Weights of a small transformer language model: MLP 320 SwiGLU.
Each number is 50 + 10 x the weight over its row's rms, rounded and kept within 0 to 99. Layers, rows and columns count from 0. The size before them is the row's rms in percent of the matrix's.

# layer 5 attention key, 192x128, rms 0.0893, rows 175-191, columns 64-127
128:50 50 38 54 60 56 34 60 52 53 65 41 57 37 58 44 43 57 52 55 66 54 57 68 38 57 42 41 70 61 45 50 44 44 60 11 46 45 55 65 75 52 36 38 54 52 47 37 58 53 57 45 57 67 49 43 49 46 59 51 46 55 60 42
094:65 55 71 61 57 50 57 57 50 45 54 54 41 51 52 49 45 44 58 41 62 59 61 61 59 50 68 50 58 60 56 53 56 48 50 37 61 67 45 50 45 59 62 41 40 42 53 57 55 60 47 44 44 41 60 51 51 68 26 41 44 44 74 45
119:47 39 44 41 43 38 51 51 41 63 37 39 69 61 33 53 49 58 50 48 44 42 45 37 55 44 44 54 58 61 32 46 34 58 47 40 50 64 56 41 50 43 50 50 65 48 53 50 49 49 46 56 44 45 46 43 53 59 55 56 41 52 44 55
106:51 59 42 62 62 62 55 55 56 54 77 45 43 41 49 36 48 53 53 62 65 41 51 47 43 52 42 46 61 49 65 53 55 46 64 52 42 49 47 58 46 57 46 43 46 35 48 48 31 63 61 42 44 51 45 61 43 47 53 46 35 55 55 42
113:57 38 61 61 51 62 44 47 66 52 54 51 50 45 47 38 43 61 42 73 51 47 49 47 52 46 54 52 45 61 68 53 47 72 69 37 19 41 50 41 53 52 58 32 52 60 55 45 53 42 42 49 46 64 51 50 33 44 31 46 51 58 64 58
094:46 55 41 41 36 42 43 39 45 44 46 47 56 50 42 58 45 54 47 37 56 52 42 62 63 52 53 50 40 49 45 54 46 62 33 62 53 47 50 50 32 47 56 32 38 33 64 50 66 53 58 45 51 66 45 38 52 46 45 57 56 25 37 52
120:52 49 84 53 40 45 55 51 45 46 67 54 51 50 42 62 44 51 52 52 40 55 61 57 32 53 44 54 59 48 49 38 46 42 59 67 48 56 62 40 40 44 69 46 51 49 47 56 32 45 53 67 49 37 55 59 65 45 54 50 57 48 28 50
108:43 49 62 61 32 36 42 72 33 39 51 40 50 72 43 58 49 67 47 57 54 57 46 44 53 40 39 64 21 55 41 52 52 49 51 37 56 55 51 53 47 43 58 42 55 55 50 40 44 47 55 73 53 62 54 55 64 52 45 43 52 47 51 38
095:60 54 54 40 48 46 66 54 50 48 58 50 49 54 61 45 51 49 48 57 55 29 58 60 58 53 39 45 70 36 49 46 33 43 41 55 42 43 40 48 66 25 39 72 51 56 44 40 45 56 43 70 56 45 36 66 60 32 63 63 50 66 49 44
107:40 46 47 34 44 38 49 42 57 51 37 40 50 43 51 62 46 73 56 60 41 52 59 41 66 48 39 48 29 38 58 58 66 43 72 41 55 55 53 45 32 45 48 44 36 46 48 53 50 43 44 48 47 47 50 32 38 53 53 60 54 50 43 44
114:49 59 55 49 40 40 51 65 51 45 58 36 65 44 59 58 42 33 61 45 46 45 60 55 46 43 47 55 70 47 47 53 55 43 65 40 44 51 68 49 54 59 59 47 63 58 46 52 50 61 49 37 65 43 49 46 49 44 64 41 56 53 30 72
104:41 50 40 71 53 39 51 43 50 53 52 60 55 50 63 71 37 35 59 35 47 57 42 56 59 60 54 52 56 46 36 45 39 46 52 60 42 56 58 54 58 45 50 83 50 48 54 51 49 50 46 38 48 30 48 46 37 55 46 42 48 28 71 46
098:54 46 59 43 45 49 59 28 59 46 50 46 60 52 46 47 43 47 56 47 64 47 45 31 79 44 48 52 38 60 54 32 39 36 59 57 41 36 47 52 52 56 50 61 42 52 51 55 59 40 46 56 46 71 60 71 49 49 41 44 56 65 50 47
108:66 59 57 66 54 61 56 72 54 68 51 45 50 47 51 43 44 41 47 57 59 52 34 51 42 47 50 39 54 58 45 47 49 53 31 27 54 58 44 45 52 46 48 56 61 48 59 38 39 57 51 56 53 43 67 41 72 54 19 45 40 51 44 68
098:71 67 65 62 69 59 33 62 38 52 46 63 37 63 44 38 41 52 60 65 48 52 65 58 33 50 56 53 38 57 43 40 59 50 36 36 53 54 45 51 63 48 70 53 60 63 58 40 54 59 52 54 50 48 36 44 59 53 44 59 50 64 55 60
101:53 51 63 64 57 47 56 36 32 36 29 62 41 52 41 52 51 54 48 50 33 59 52 61 49 55 56 49 55 55 20 72 54 44 54 47 66 47 50 45 53 67 52 43 43 66 48 51 43 61 60 42 52 57 30 68 53 49 56 58 57 43 60 74
099:46 58 44 61 51 37 52 51 55 55 50 57 36 45 63 61 34 64 35 48 47 54 43 57 66 55 45 43 62 47 45 53 38 58 30 29 64 60 38 55 46 58 62 55 60 51 47 40 48 59 63 53 58 60 58 32 34 55 56 41 41 39 54 60
# layer 5 attention query, 192x128, rms 0.09, rows 176-191, columns 64-127
099:51 44 51 60 54 54 62 61 46 67 60 42 56 44 55 32 58 47 59 56 47 41 51 43 64 38 39 49 38 47 52 56 47 39 34 48 63 52 61 59 67 72 42 63 51 41 62 31 35 73 43 61 51 55 42 47 53 33 53 63 39 48 41 38
104:43 43 53 50 63 38 48 43 59 44 50 47 48 42 56 45 49 50 50 44 38 60 72 44 49 58 45 69 52 61 52 54 54 45 57 40 67 71 45 48 47 55 57 69 46 56 46 63 57 59 60 53 43 49 55 64 64 46 70 54 40 37 44 31
102:68 55 35 49 57 65 56 76 49 55 65 45 53 55 43 33 58 51 62 44 54 54 49 49 35 46 51 41 52 54 71 55 45 60 39 41 36 34 52 57 64 44 45 48 36 48 46 41 52 54 54 52 61 60 52 59 42 46 46 49 39 62 58 52
103:32 54 55 56 53 62 69 38 51 59 52 66 40 47 39 49 41 60 52 38 62 50 35 53 56 61 45 44 32 47 53 44 34 44 40 69 54 39 27 41 54 46 63 52 55 45 64 52 60 46 39 35 51 68 48 52 52 53 54 51 63 59 39 42
094:54 24 50 64 58 43 68 31 46 46 37 60 36 49 58 40 48 51 47 63 57 56 53 42 71 44 52 51 54 49 41 51 37 36 39 49 57 52 73 33 59 49 57 57 39 36 44 52 49 38 55 51 60 47 42 56 55 59 52 47 40 50 42 47
114:53 60 72 46 48 62 48 59 58 25 53 51 54 50 49 53 53 45 67 48 48 41 56 70 48 57 40 54 51 58 51 48 41 51 64 51 58 50 34 32 35 56 48 46 56 50 61 46 35 71 45 50 74 42 50 59 54 54 39 72 52 49 50 44
103:41 47 65 68 59 54 53 49 47 59 40 29 66 29 53 53 36 44 59 55 35 49 59 46 36 52 40 29 56 44 43 44 47 39 55 46 76 59 15 49 45 51 62 43 47 45 52 61 50 48 46 68 42 52 45 71 60 48 51 58 62 43 44 31
099:58 45 52 39 47 29 52 60 58 43 64 38 56 53 55 73 52 55 63 49 39 49 47 54 39 58 50 38 46 55 44 57 44 72 42 39 49 25 45 64 59 44 39 58 61 59 37 58 50 53 57 53 62 41 52 52 34 37 57 43 59 56 51 59
103:38 58 47 56 62 59 52 31 53 44 42 39 43 50 73 49 62 48 64 54 52 60 46 58 51 47 65 51 47 49 44 42 50 36 45 43 55 75 60 59 41 50 54 45 44 42 29 47 63 41 60 32 36 30 48 42 57 50 50 46 41 34 57 48
110:47 51 59 51 55 42 54 64 34 44 63 72 47 60 60 53 52 33 64 59 57 61 64 56 35 51 56 66 62 68 50 48 42 50 56 63 59 48 58 48 57 43 48 68 56 55 64 54 38 51 58 58 51 32 53 53 54 63 52 37 60 58 47 49
104:41 61 50 64 47 54 30 56 45 30 51 58 56 51 51 65 62 43 37 30 47 50 45 50 60 31 56 59 54 51 26 49 44 46 66 56 52 56 61 60 46 56 36 55 53 63 44 51 46 60 58 32 46 37 52 36 36 42 35 30 50 61 52 59
096:44 36 47 45 43 45 54 41 58 60 50 61 40 50 59 44 28 66 35 34 57 55 58 48 62 66 32 50 34 58 42 53 40 47 35 41 43 47 38 29 63 54 49 50 47 51 51 62 47 35 43 40 51 66 43 56 43 63 35 55 52 33 47 34
114:41 76 56 73 46 42 57 61 34 59 55 49 60 36 46 42 62 44 52 60 46 44 49 62 52 72 30 47 58 41 58 57 54 60 52 48 46 46 45 54 40 51 56 42 48 45 64 58 49 43 31 63 60 55 59 40 56 51 38 39 45 47 55 59
100:58 48 73 59 44 53 65 49 40 53 57 51 58 40 46 51 47 56 52 75 45 35 57 54 53 51 44 47 54 44 49 59 45 61 41 49 65 54 38 46 54 43 52 65 73 56 56 37 49 66 44 39 43 56 48 47 54 47 52 48 65 56 43 48
103:51 40 54 60 38 45 43 58 50 62 56 39 52 58 56 30 66 49 44 63 54 56 47 42 40 52 54 46 53 47 45 29 57 47 53 45 56 58 75 53 42 51 50 55 58 58 55 33 52 69 51 43 57 59 39 66 56 67 64 65 61 57 35 65
100:58 39 45 48 51 48 45 41 30 45 64 40 68 59 61 67 44 45 70 51 55 51 41 44 49 51 53 77 41 41 52 56 51 50 65 43 44 36 70 55 51 48 55 51 34 48 39 60 50 56 57 48 49 40 51 44 58 43 37 40 67 43 58 49
# layer 5 attention value, 192x128, rms 0.0734, rows 128-136, columns 64-127
102:63 62 46 53 62 34 48 56 57 77 42 52 62 30 51 49 73 49 50 49 52 46 45 48 49 46 38 52 46 64 51 46 42 35 51 41 59 48 55 36 45 51 64 60 50 68 51 49 48 55 62 47 48 34 39 53 57 45 40 19 51 45 70 46
102:55 57 56 54 43 48 40 29 39 31 39 41 34 52 44 40 50 47 51 53 67 51 50 77 56 53 62 84 35 41 64 40 60 49 56 45 57 65 57 48 54 44 47 67 46 39 69 47 41 60 34 48 47 44 45 63 56 54 49 68 52 52 52 42
107:49 39 44 55 64 47 39 52 49 41 42 49 59 48 48 50 57 56 35 43 47 43 62 67 41 49 47 63 60 53 49 47 51 44 53 51 46 43 51 51 49 30 43 38 19 47 33 29 55 35 59 45 56 46 63 44 64 42 39 64 35 34 65 39
101:59 68 50 47 62 49 50 53 42 53 47 48 39 63 52 58 54 44 71 36 60 53 41 47 34 68 46 40 38 51 42 60 47 73 64 56 39 57 59 48 65 62 42 44 41 63 64 52 42 48 63 49 66 48 29 49 61 56 41 42 60 50 37 66
100:50 49 69 64 40 67 70 67 57 35 55 48 65 47 54 37 63 59 71 52 50 56 63 42 59 41 45 39 61 49 40 40 52 43 66 46 71 58 41 23 44 44 57 65 45 47 73 50 40 54 46 51 35 66 49 52 43 54 39 54 55 68 35 42
102:66 57 44 46 49 56 46 42 47 52 32 62 46 50 45 58 70 58 44 31 65 48 57 52 32 48 56 64 46 54 44 44 62 39 63 65 38 64 42 21 55 55 52 44 53 48 40 57 33 47 32 53 43 51 40 42 52 50 62 45 43 50 56 59
115:54 31 55 44 53 36 55 47 51 43 51 35 50 48 46 42 46 30 48 44 40 42 46 44 56 39 51 35 57 49 50 71 42 63 58 14 61 48 50 42 62 41 44 66 62 57 44 53 61 47 45 43 52 47 55 51 41 45 45 49 63 29 53 40
108:53 27 32 42 61 42 48 45 44 43 29 36 50 59 51 59 36 40 45 40 45 56 61 65 45 40 43 61 34 37 46 52 30 57 46 47 52 60 44 62 45 53 61 46 55 46 55 49 61 54 38 61 46 74 57 43 56 39 44 62 43 33 49 44
105:56 36 44 50 42 56 49 64 60 60 31 53 61 55 57 53 59 47 53 37 44 46 42 66 57 52 42 38 38 58 47 67 41 58 37 43 68 48 57 67 57 49 55 47 60 46 43 79 47 39 64 49 57 36 41 58 41 32 53 31 44 46 63 40
# layer 5 attention output (transposed), 192x128, rms 0.0671, rows 128-136, columns 64-127
100:37 40 60 42 43 58 42 49 45 49 44 42 53 46 57 39 55 50 56 42 38 78 39 51 48 45 32 45 45 56 62 61 49 53 50 55 51 38 52 54 51 48 39 67 54 30 55 51 47 66 50 48 54 57 49 32 58 64 49 61 58 52 39 49
098:51 38 42 47 53 61 52 50 60 50 53 34 61 67 31 47 46 42 47 43 51 47 52 44 49 55 54 39 38 48 41 45 51 51 61 43 45 48 48 57 51 53 83 39 77 58 39 64 47 43 39 50 53 45 54 56 34 50 54 53 43 45 55 56
109:53 54 74 36 53 44 50 34 58 45 67 53 49 61 41 32 48 45 56 49 51 44 52 35 50 58 58 60 63 57 45 56 40 43 55 36 60 44 50 52 49 44 32 67 51 38 58 72 58 45 59 49 36 46 53 53 53 44 54 44 39 43 62 49
099:42 40 44 55 55 46 51 39 66 52 31 50 47 73 42 49 47 57 48 65 50 52 62 62 48 69 62 39 54 50 63 48 71 34 42 55 61 53 36 56 49 37 50 43 62 44 41 31 41 42 45 56 42 69 35 42 65 60 54 41 52 37 54 44
097:44 42 46 55 51 35 50 60 51 62 65 38 31 61 53 62 43 45 51 55 42 69 49 63 56 37 56 57 64 48 48 49 63 57 36 65 36 62 50 50 33 65 48 32 46 49 55 77 57 55 44 46 53 40 35 27 40 56 65 44 53 31 35 57
100:44 59 50 58 61 49 41 54 57 42 60 31 51 60 51 40 26 55 64 84 52 51 47 51 61 51 62 40 55 71 47 40 57 69 59 25 59 23 54 55 45 44 48 68 75 65 30 44 47 72 58 52 52 51 56 45 46 55 51 61 46 47 48 36
113:57 58 46 55 23 45 41 44 36 47 52 68 53 60 47 47 53 76 62 63 45 53 36 50 59 40 49 46 41 53 42 54 52 51 37 54 41 74 61 46 49 54 43 40 40 48 58 38 55 61 50 38 32 47 73 49 62 49 40 37 45 49 37 58
106:37 52 55 49 31 50 52 54 49 54 67 68 65 55 48 35 45 61 49 65 70 54 44 37 37 55 56 55 37 66 37 58 57 42 53 62 41 48 54 38 48 64 45 55 40 68 50 46 55 34 47 37 57 56 70 59 48 46 47 40 64 58 70 52
101:36 53 59 53 54 52 57 55 38 43 59 37 41 59 70 43 56 59 51 51 52 57 40 61 37 54 61 45 25 54 45 52 45 52 43 52 23 48 37 44 51 57 43 59 50 33 49 35 50 45 39 62 31 48 68 65 59 45 48 48 36 59 32 64